{
  "n_head": 3,
  "init_std_down": 0.00359,
  "grad_clip": 2.0
}
Each number is 128 + 32 x the weight over its row's rms, rounded and kept within 0 to 255. Layers, rows and columns count from 0. Numbers have three digits each. The size before them is the row's rms in percent of the matrix's.

# gate: layer 8 MLP gate, 512x192, rms 0.124, rows 16-37, columns 0-95
# up: layer 8 MLP up, 512x192, rms 0.132, rows 16-36, columns 0-95
# down: layer 8 MLP down (transposed), 512x192, rms 0.077, rows 16-36, columns 0-95
gate16 096:106043150164087176120112187128154177101063156087122135155113135122115114174134090095138126127129146125039186126136060080155134136141108146143141108119110160091068085120147150091129109152148124082132073168123088132199147135124117146132132112101104159110096166108111111142139045193172194147
up16 102:126151081114151160092164078099021130170135160156158103177172090126098133118118116143135129154133135136136123100109141106113092117167101180126150066177150191100162148126159147104128140145141143125127097143081103188118092153134148130177145189102138133167165120158053098164138078137100152052
down16 099:079161100103161122160091103064136137101140088129169119107150159135116158102077086171173139120111166125142139210108123172129098158084091087141125062129110162135150132135131111135150120140127080123123108116159082118091130095100135118140100097120138082176132074122107161175168116140075189131
gate17 095:093097153156094126131119164067142126099133104103130117146150094139134112187151074166140149117113122176099108147119057055110122092114106112065074135073091129129134086126100155101140174082117134172082123188140113141113115127119140091138109120134131119112103174177150094164109115130120116149
up17 094:125125169111122158078075087142119129107184151131167114149087140153143148079165092115181153123155122126128090127117076209139117133127134155160152116160178109082123110074124075129169104135140231172136094125164113099144122164128151122153117181129104163153160167141182166169101092077144136150
down17 096:152089152160097143122070123103123129132142080158116125171117098143113128118115150126103140092112140138109167126135161125164148177072150167156113151163160137153148151131106077146126147098169138173148139119162053144193117147137104120169106169133129095162183152102149109137139139099086172125
gate18 103:164109052159114114111119140122132140109125144123119090154127085135135073125160160080140153135116131099081160110207091129116130096152135106143114111131177204148089126067097103080064123134134150151179226123163097136156163098147136130145157171131156151127123147190074170084150108138135153146
up18 103:141183169114183143166165135099105111124135115182124068116161095157135140118137143105153138130070097150100119124117111131104111173190096163155132124125126166140159129102148163114150139179100133178169197098075050096129163093161142145174138122136095153052113132194102141102081132130148169094
down18 108:117109135164136197168124153137141111114142088121181070107128122179117111120140128141155169117197150117133133085112124139137069151179130078093119057107101125101123099132149144149039162080145111145150128132062087082156182158101169162133171149139089113150154153137132084155109125101152126131
gate19 108:159096137150080124129122112128137098181074120081090135132142158118135069116109146123090065140127144123166139160098115124140167178098096082103164077120178113158166157139120144137066171098105133165208154156115095141135146111163130110115140121069097106146127169113182149130132123090188129139
up19 100:105113120142091182116081088124045148155195102126155116143093112112109123163128165146178135178146082164143087176153143147134177125095163151123103085139083183101116146122121106067149120111104070116040085167131157106159148104065066110209134173140144185082135115109151089134136153167135100088
down19 102:105099169161133113145148116175094116062141179152129118135112110084087162209179143149111154100099117149157184117179136144149154170119118149162140157137143066037113075120097136144180118083129136128121136142052197100115073088108166139180104106178124191104076104139107112119114173095127110118
gate20 105:140110119101094075113102092131098120102100069220141061140124128061087120113158148132068098087113118144094119144139107120141137129118131101123171116113148113086097128139141139124119174070186102125082113171034154116138101131176087121181122165132139147068182167148144154147131079129150149106
up20 096:104099074158174188065129092095099195047088149084118108061135163160112130124090167109144126153137080159137149154124137161123111122083168135140123105062174195125084141163133120126136163102135104107120148103156182178112169151135062096122178105106139124151102148122092130131144114109067102095
down20 099:135137132181138168072159076149101172139098093049105192119138152130124120159130105105161158149140110122126220119155136169169164145113150163103174111106119105152141161134120114140156110180149088158139102074131113138148122078145121103142153131166138147134101115068099129129098108144159083181
gate21 102:070149115105094086172166147138106154210167123173183155117138189136182123094121060132095151150121099145117113093160114112140094113137196093094115176167133125111128119151083124162132140142154152064083145113098137089134113138087113097111096167124051128194183115095132104165179187120151143188
up21 109:117107125109098107163099113178157136129129202154122133145035168084156121141109129075089132127126157156166135109132123146161123107144143122106147206096143149147175116143089061203069144114162117100120109120116155101119176137126179069134074141137128159136146125116132161122160097117114162179
down21 113:110110133126103138133117134140124150128156154164176094116101161106158084151132124125102193110078079154080111181189120139170153112135119133197132131106121132073175115199083113165096224127140119082086161183097114195120141171129137040153089156116064119116148142101087127112121123142102104236
gate22 109:166123101101131117064068037123136146104146121099156141109136147079135181176109123102133079151143111100175130117137118063078131117100125135170111140127136164091126137173116128142129136124110075174124166138140175124124095133140060130112093118124111150153131165138175138103096116158110133144
up22 100:128095097141146090183135121133194153133207124143164127105138129091156147095137127152148151186088126069123141107199139162150090206154107029129204141117143159131158143192149136129122166169092120049109095185101192085128152132141133133107119143189107063147129102069092184066094113090123139123
down22 101:119079156070081122100053116176079095093101175118122133079151131140096174144129141151145114126142183116140138144174133177112139135091186123176114128163140102184106158125155092123105154132158087125095094202108115074147182139133105187085095062131093155173103141107153129121133124118144121133
gate23 091:125212129115101089139109095152119123166120138131107154117093129102190125099169174131098132160079146127142128107110154127132178096189111182071134111144136106104170159148162087114160055068153145155193152112114095078145110103136115115104069144150153092103107106127139167125091176190139120139
up23 094:096102103118165142137151141097200079145077091151120084118152140139120146130144143113127107090122107170097139155137098112113098103194119142128152162127120083167072085135172129138146124157119142135181128066141190124115052133128139145124080143130136153075123160087144081146151120104111086043
down23 092:164141077126105090169071105151127146084130081155138174153140158138109113133103115100181080128084105124109095094180146127111077115086064148121143148090082105170079108169140130096117169170085116062085130139129148145165151205140074130110202091140116142159086160176110081113083124153177145117
gate24 098:129189161123175147163096123143113174178201134113184157117092073124142144205167135193123163102113096152122081165167129154119095104169099187150140167175110173123134113115160143095208099106082137130147164146133154127166191133121148119174172108156165144117105097081090109150117111159192094094
up24 105:102146156082207207110088190182145169138145039166130130117152095118116121185146093159136174109164094146127077171113153106104093150129094135164171096135117139188179142107096095098178128094163173145108123148176106121109131128102147132207220108081123091121094053072122148179134117096121071155
down24 101:089105101185153170136095168145157166102120114099122127116093094107108134181174151104193153106162138120114064133119086173180181106094128104174102121124178141140155103167130129118137129163190084080130118183152112134126140114143135147152096082102098097118111128134139164097184138160108064143
gate25 102:166131112095125139222111147095186142109145112161124163152081139061095066151089105192073136094130132113108165163220138133118115127126144153118099083105171120158169149129136154126109111123105125145119137086185103131156141161134153128089138179089104079084109093167150107142130129177142165115
up25 100:171089144156143109164130104130111143118094131131129140092184058049061116078154094098143128078117086127141149144155156153097146181171132150097086087134172128168150102125147113177131098135109080079122151128090201117157119110106143165098130166092096116198140131144030096123128106155086108116
down25 105:152114155145167077156133159123116104181173092123136170129176112098137117091088075115087084099150155118090063099155146145097116171130111156090047134172180166163133132106127117090120079137111142094068146090156188172156173161165187147170152106119094116153179156142136091110100176163086076091
gate26 095:130123156141064157161189139130119120146110185089153090114129114160135179100156095141176128121167148202111131160088061182148155177079164125112101137117156093186064150075115121140098153147157129136139119096134095143144084115152124164131187142118141163096139109226083117106133119060162146088
up26 092:161169173135154120105174167153130121174185168138122158116102134096166119104151113112097126121107125142114165141123155144085094159164094142113108098096146163147197156136188114121125113185149121170127116128131113097176071134146096092181112066110139155094126108100159072120161134114177092136
down26 092:112134129113077131107050101153124179126086087115190128134100151103123166106079103173086165115110093146156142061164112141113139133112137157094156076117126112148113095187065099174116135120131133068073164154145111099134099112079103168110162118105142123187116218074127180087205131132162110109
gate27 100:140137148105133095118115185164091134123143103099122153086190091093093091079144131094143092135108153131055065106133155136101122181147130099104111134108134170075116179090136123132122122167146087159106116080097068132159161099128143130142126180137101127179145126118134052144089185078190123161
up27 100:051137137172122129169145134163107150175167078101070132164131109099149126127116120188114146102095162085020157119111098185097092123110138088111118092069079129147131147134154164128128075149124152076124176154147112079122152163122096097091105148075086175194069117095119184157193117102062130088
down27 103:120128147163128147056132138164106177122120194076121169145130134124061153095123106106135120141074107074102150124125141132108113166183156143111167123075168122122169145119132147141192167117155165171151140090134134162142040134150102183155119141136075157088139168074154156067119083173130127124
gate28 087:106135083121154172166079127142147172107123141097151155119171090091107174100171120147126097120128113114131157133112162083073126135155164146147177095183107165095061099041077176168124069109140122176177099112169128088064069084128062157119137055129188054133140137083117092144081113113116121132
up28 087:125122163185145116137174167134175080124148049115145167134111121156130129119153108129112114138142117119114122124114133145195132139069146129114120088113120071092103107157203206143113123163124163105124053075133236102118218115120095126101137097144076189126104103166122170174124124123086181112
down28 086:101117122121123158116165167187114120138128122106145093127100132146069208158113126139130099155114133117111152149143163101094139131121148064057085141168109168142124155127078121093088138108168155105093142089126169109107103104107106129250187145111140122088136117088111183099116140120125159175
gate29 103:148084148152116198129169150126128173126094107106170156108108133123142080139103180142127122167082121151171150159136087165141195146117137203141094111145134107157137094129127215114117120120110107107130159116187144202172187152195085134184192110153142088097146155193131058093147174107132173149
up29 103:108129120208088132173117102164122084135156171103170180112080122121144168141107111133124100126146132131101138112127103110088182105146121118120137142128159113116187151165149149102129056147132141133158151067123076156118184152159075086166075112089114083098131151106145055108109135140139112174
down29 104:183096151116118178121139115143145144159090173137134106112088134147145123101122145075146148118170141097106179121173142105070109139148146119183136086120171118121165146231114172116160127161129109099125168071173106142158165202181155115148192110125081096127136089059121056130125111085139190093
gate30 085:131108164127129092112097134208079096057198139126074103086150144174154143112113125140162089162148120120059109120120087140097159106124165170161147144143160145134091135171106130107128052177123076053135134116151074114123127112125136132105156127143176131157137152171143129132173153198142158115
up30 091:077171154136173086120190160125164083164145140158146136157081161146092102085092094170129078151168061126082124077088140095144164147083117130152159133102213155135201093168166117085172106038078112153160117133205205131141144094147130101100135132143095128182181154156133077156122179124116133138
down30 087:197178094159145032117167093111139145140108129114095143177131080066114141151106167103121111180151131105130106094112129144088147146160142134175084174186119153162080135074165112101078109153176184170142124132131118084129163139109135175107092136086171119122105128111130142078079131151160137128
gate31 100:126142113115089106106116140174118143120143106153146111113127109114199157146112118132109099162134092195110102152183140108098112079127148085163161167170175122132098133153209157088166163120170071091077211118117117179121119114158156075180150131074106112118171123136140136154146135067056141156
up31 098:097115112167189121107131131133104143107098155146163121138106164154142102131144137136119134113206122148176119197143116122085150123096156155111117146161144145110158136158154121147125154170152116130093173154136118225115128118119156175083116146122116134135212130163108145174103112125111138135
down31 100:145097111053128035126060130153180140117113166115126107121128100096097090148138070083108107102172142175117117129104104112156122059055118057094105141152088107142105118181164133080184113082167163131119123125120123225166122104172133097140120114111135095097133156133139114115153114094120144161
gate32 108:061184145161146185094106133107088113158065127079134087135122113115135150110169144155124131142106099114143121103044157091127190103133165131038031098146120205154087160150138147127142115169084110118109171165145181130142135151157089111119121110146126132128132094169124133083130083097074148088
up32 113:093142096162145066134148101142150113098136224136125141092125079151168181155100076195106145120140116149096150100199113120100156139139108096118150150186112131111091162132111165146093125102122109104085118042167127129105120091123106166134124172115105120154150135041086103110128156140133149137
down32 109:172138088143144101080132150163174154107102173134109093100126104120209111099162098182062124136115096211083178134132087117122147160179157105107144086144137138175077152147164173149119099095117150094095147126118126073147126101171129135071177157112152166129136151127090110162161169115116127062
gate33 106:199146128138096132129131149083078134130144095134098157094171163116080104087117115182114130126166180076175110119112099121086122135121087124080116080076077122181123123118073108065143085164137074164178092114113151129141140200147147092110146193146103144148119129085133115108098060139153155140
up33 097:065130098120108124141140182123078095124147096108107140082132106185148194102120089107125099106074144138108156127134154092119180097053099160062157064103144214183113145155137113161084132128091092179144107190137152136146207183121161175106109132114062162150143137173125076180121116071125099175
down33 097:163128103124135145155119109112101146169088157098071083154124156126137111133154133123079113150152117155116155103133170121173123171155130110062129173112142066105077094120138085108168197193124132102185149110121178093097089125136083085170150151142170158083113123060087170151120073146145113049
gate34 101:134149104136139149136079157141163158185122128161193152081168134105158140091145108157123155140145150143127002143149123080133132156121118109086205122172141128128150131161199029131137157108114156138120125161086094088148100126168189113105103099110095109157122103140121110096123154090112132170
up34 099:155112090032137127113096147176147152123074132141079119105128090076188122139150114127088120144105130185141063137148112157159104130130116182122170151116082179150129113176141138179122145095106134183164113126169118087140102124136094070108064095143116110111113100098148106095106134114104169104
down34 097:115180140106113136161095113135147113137102106157122163090099129113140074152146098105154082157103153155108064096164138125146170172083083122090127151136065098135119140105208096176102190183199175098122122103119139124125126182181090182149109152137172164143182105163091176114137168093095124102
gate35 099:126134079080115117158127153188113121150134126142136118123126186076153100112133185167125118166123062084109157158096141113100160211127086115100172124124134145154185082135106110175067143172077162118123124121075117146089132117093109136160117156136148151123171154141096080123190110201177132127
up35 104:137110110176099116111053148131142106208099110107171119185179194114115152114162186133146174088104130115097185113114101157114125130125100156111113088198125140156119142147106124085122112141093076122094063073130119098124187214163118130152122102165117193085112163110099134167143088187118179136
down35 104:110076105115124119085077174182136161188164103129196141133173175100149062141121154100182063122115101104142149139075100153129093196158079151111128099109204163153118079128126127102123185131075142108126102146119128127136103155185079163212069139109162153143116150113055100111167125143148121162
gate36 116:078137081115174128102172082093177125145061132098138121167155146105193097193109069178120091084148137104130156101088152113146134170118139119162155113099155106115121155165136127119112142105098122112093137184114075132114138175094129093096091196142129086175157123128146162124172115165158084143
up36 102:118088102109122127125054115165138064155135060107138102078145101134120125128064119141091182147145190145085160157120081131115101160139103176164173136083104109181162144149152171132167134053128172100168094108146137115130123171077185069094127119195150192085146131140165114172134146170096151124
down36 099:131104127134117164059173129160145123165115150094155110111107169134168091182119097118052108117130134058141170148105150152151150128153151083133092056117170094134128095158094119090118134140148152135167169131153170106094099134136087149099133122147167117167170092128097092124122103123198090149
gate37 107:128125135094133158123106126190130144176103163126176125110117093140117164090140155120150132114139100107127118147164171143069122130098149091116090180139132128151103160111133113127161107163104135149108128112148115152113177166089196090187151171147099126089099152126131122135197105129146111099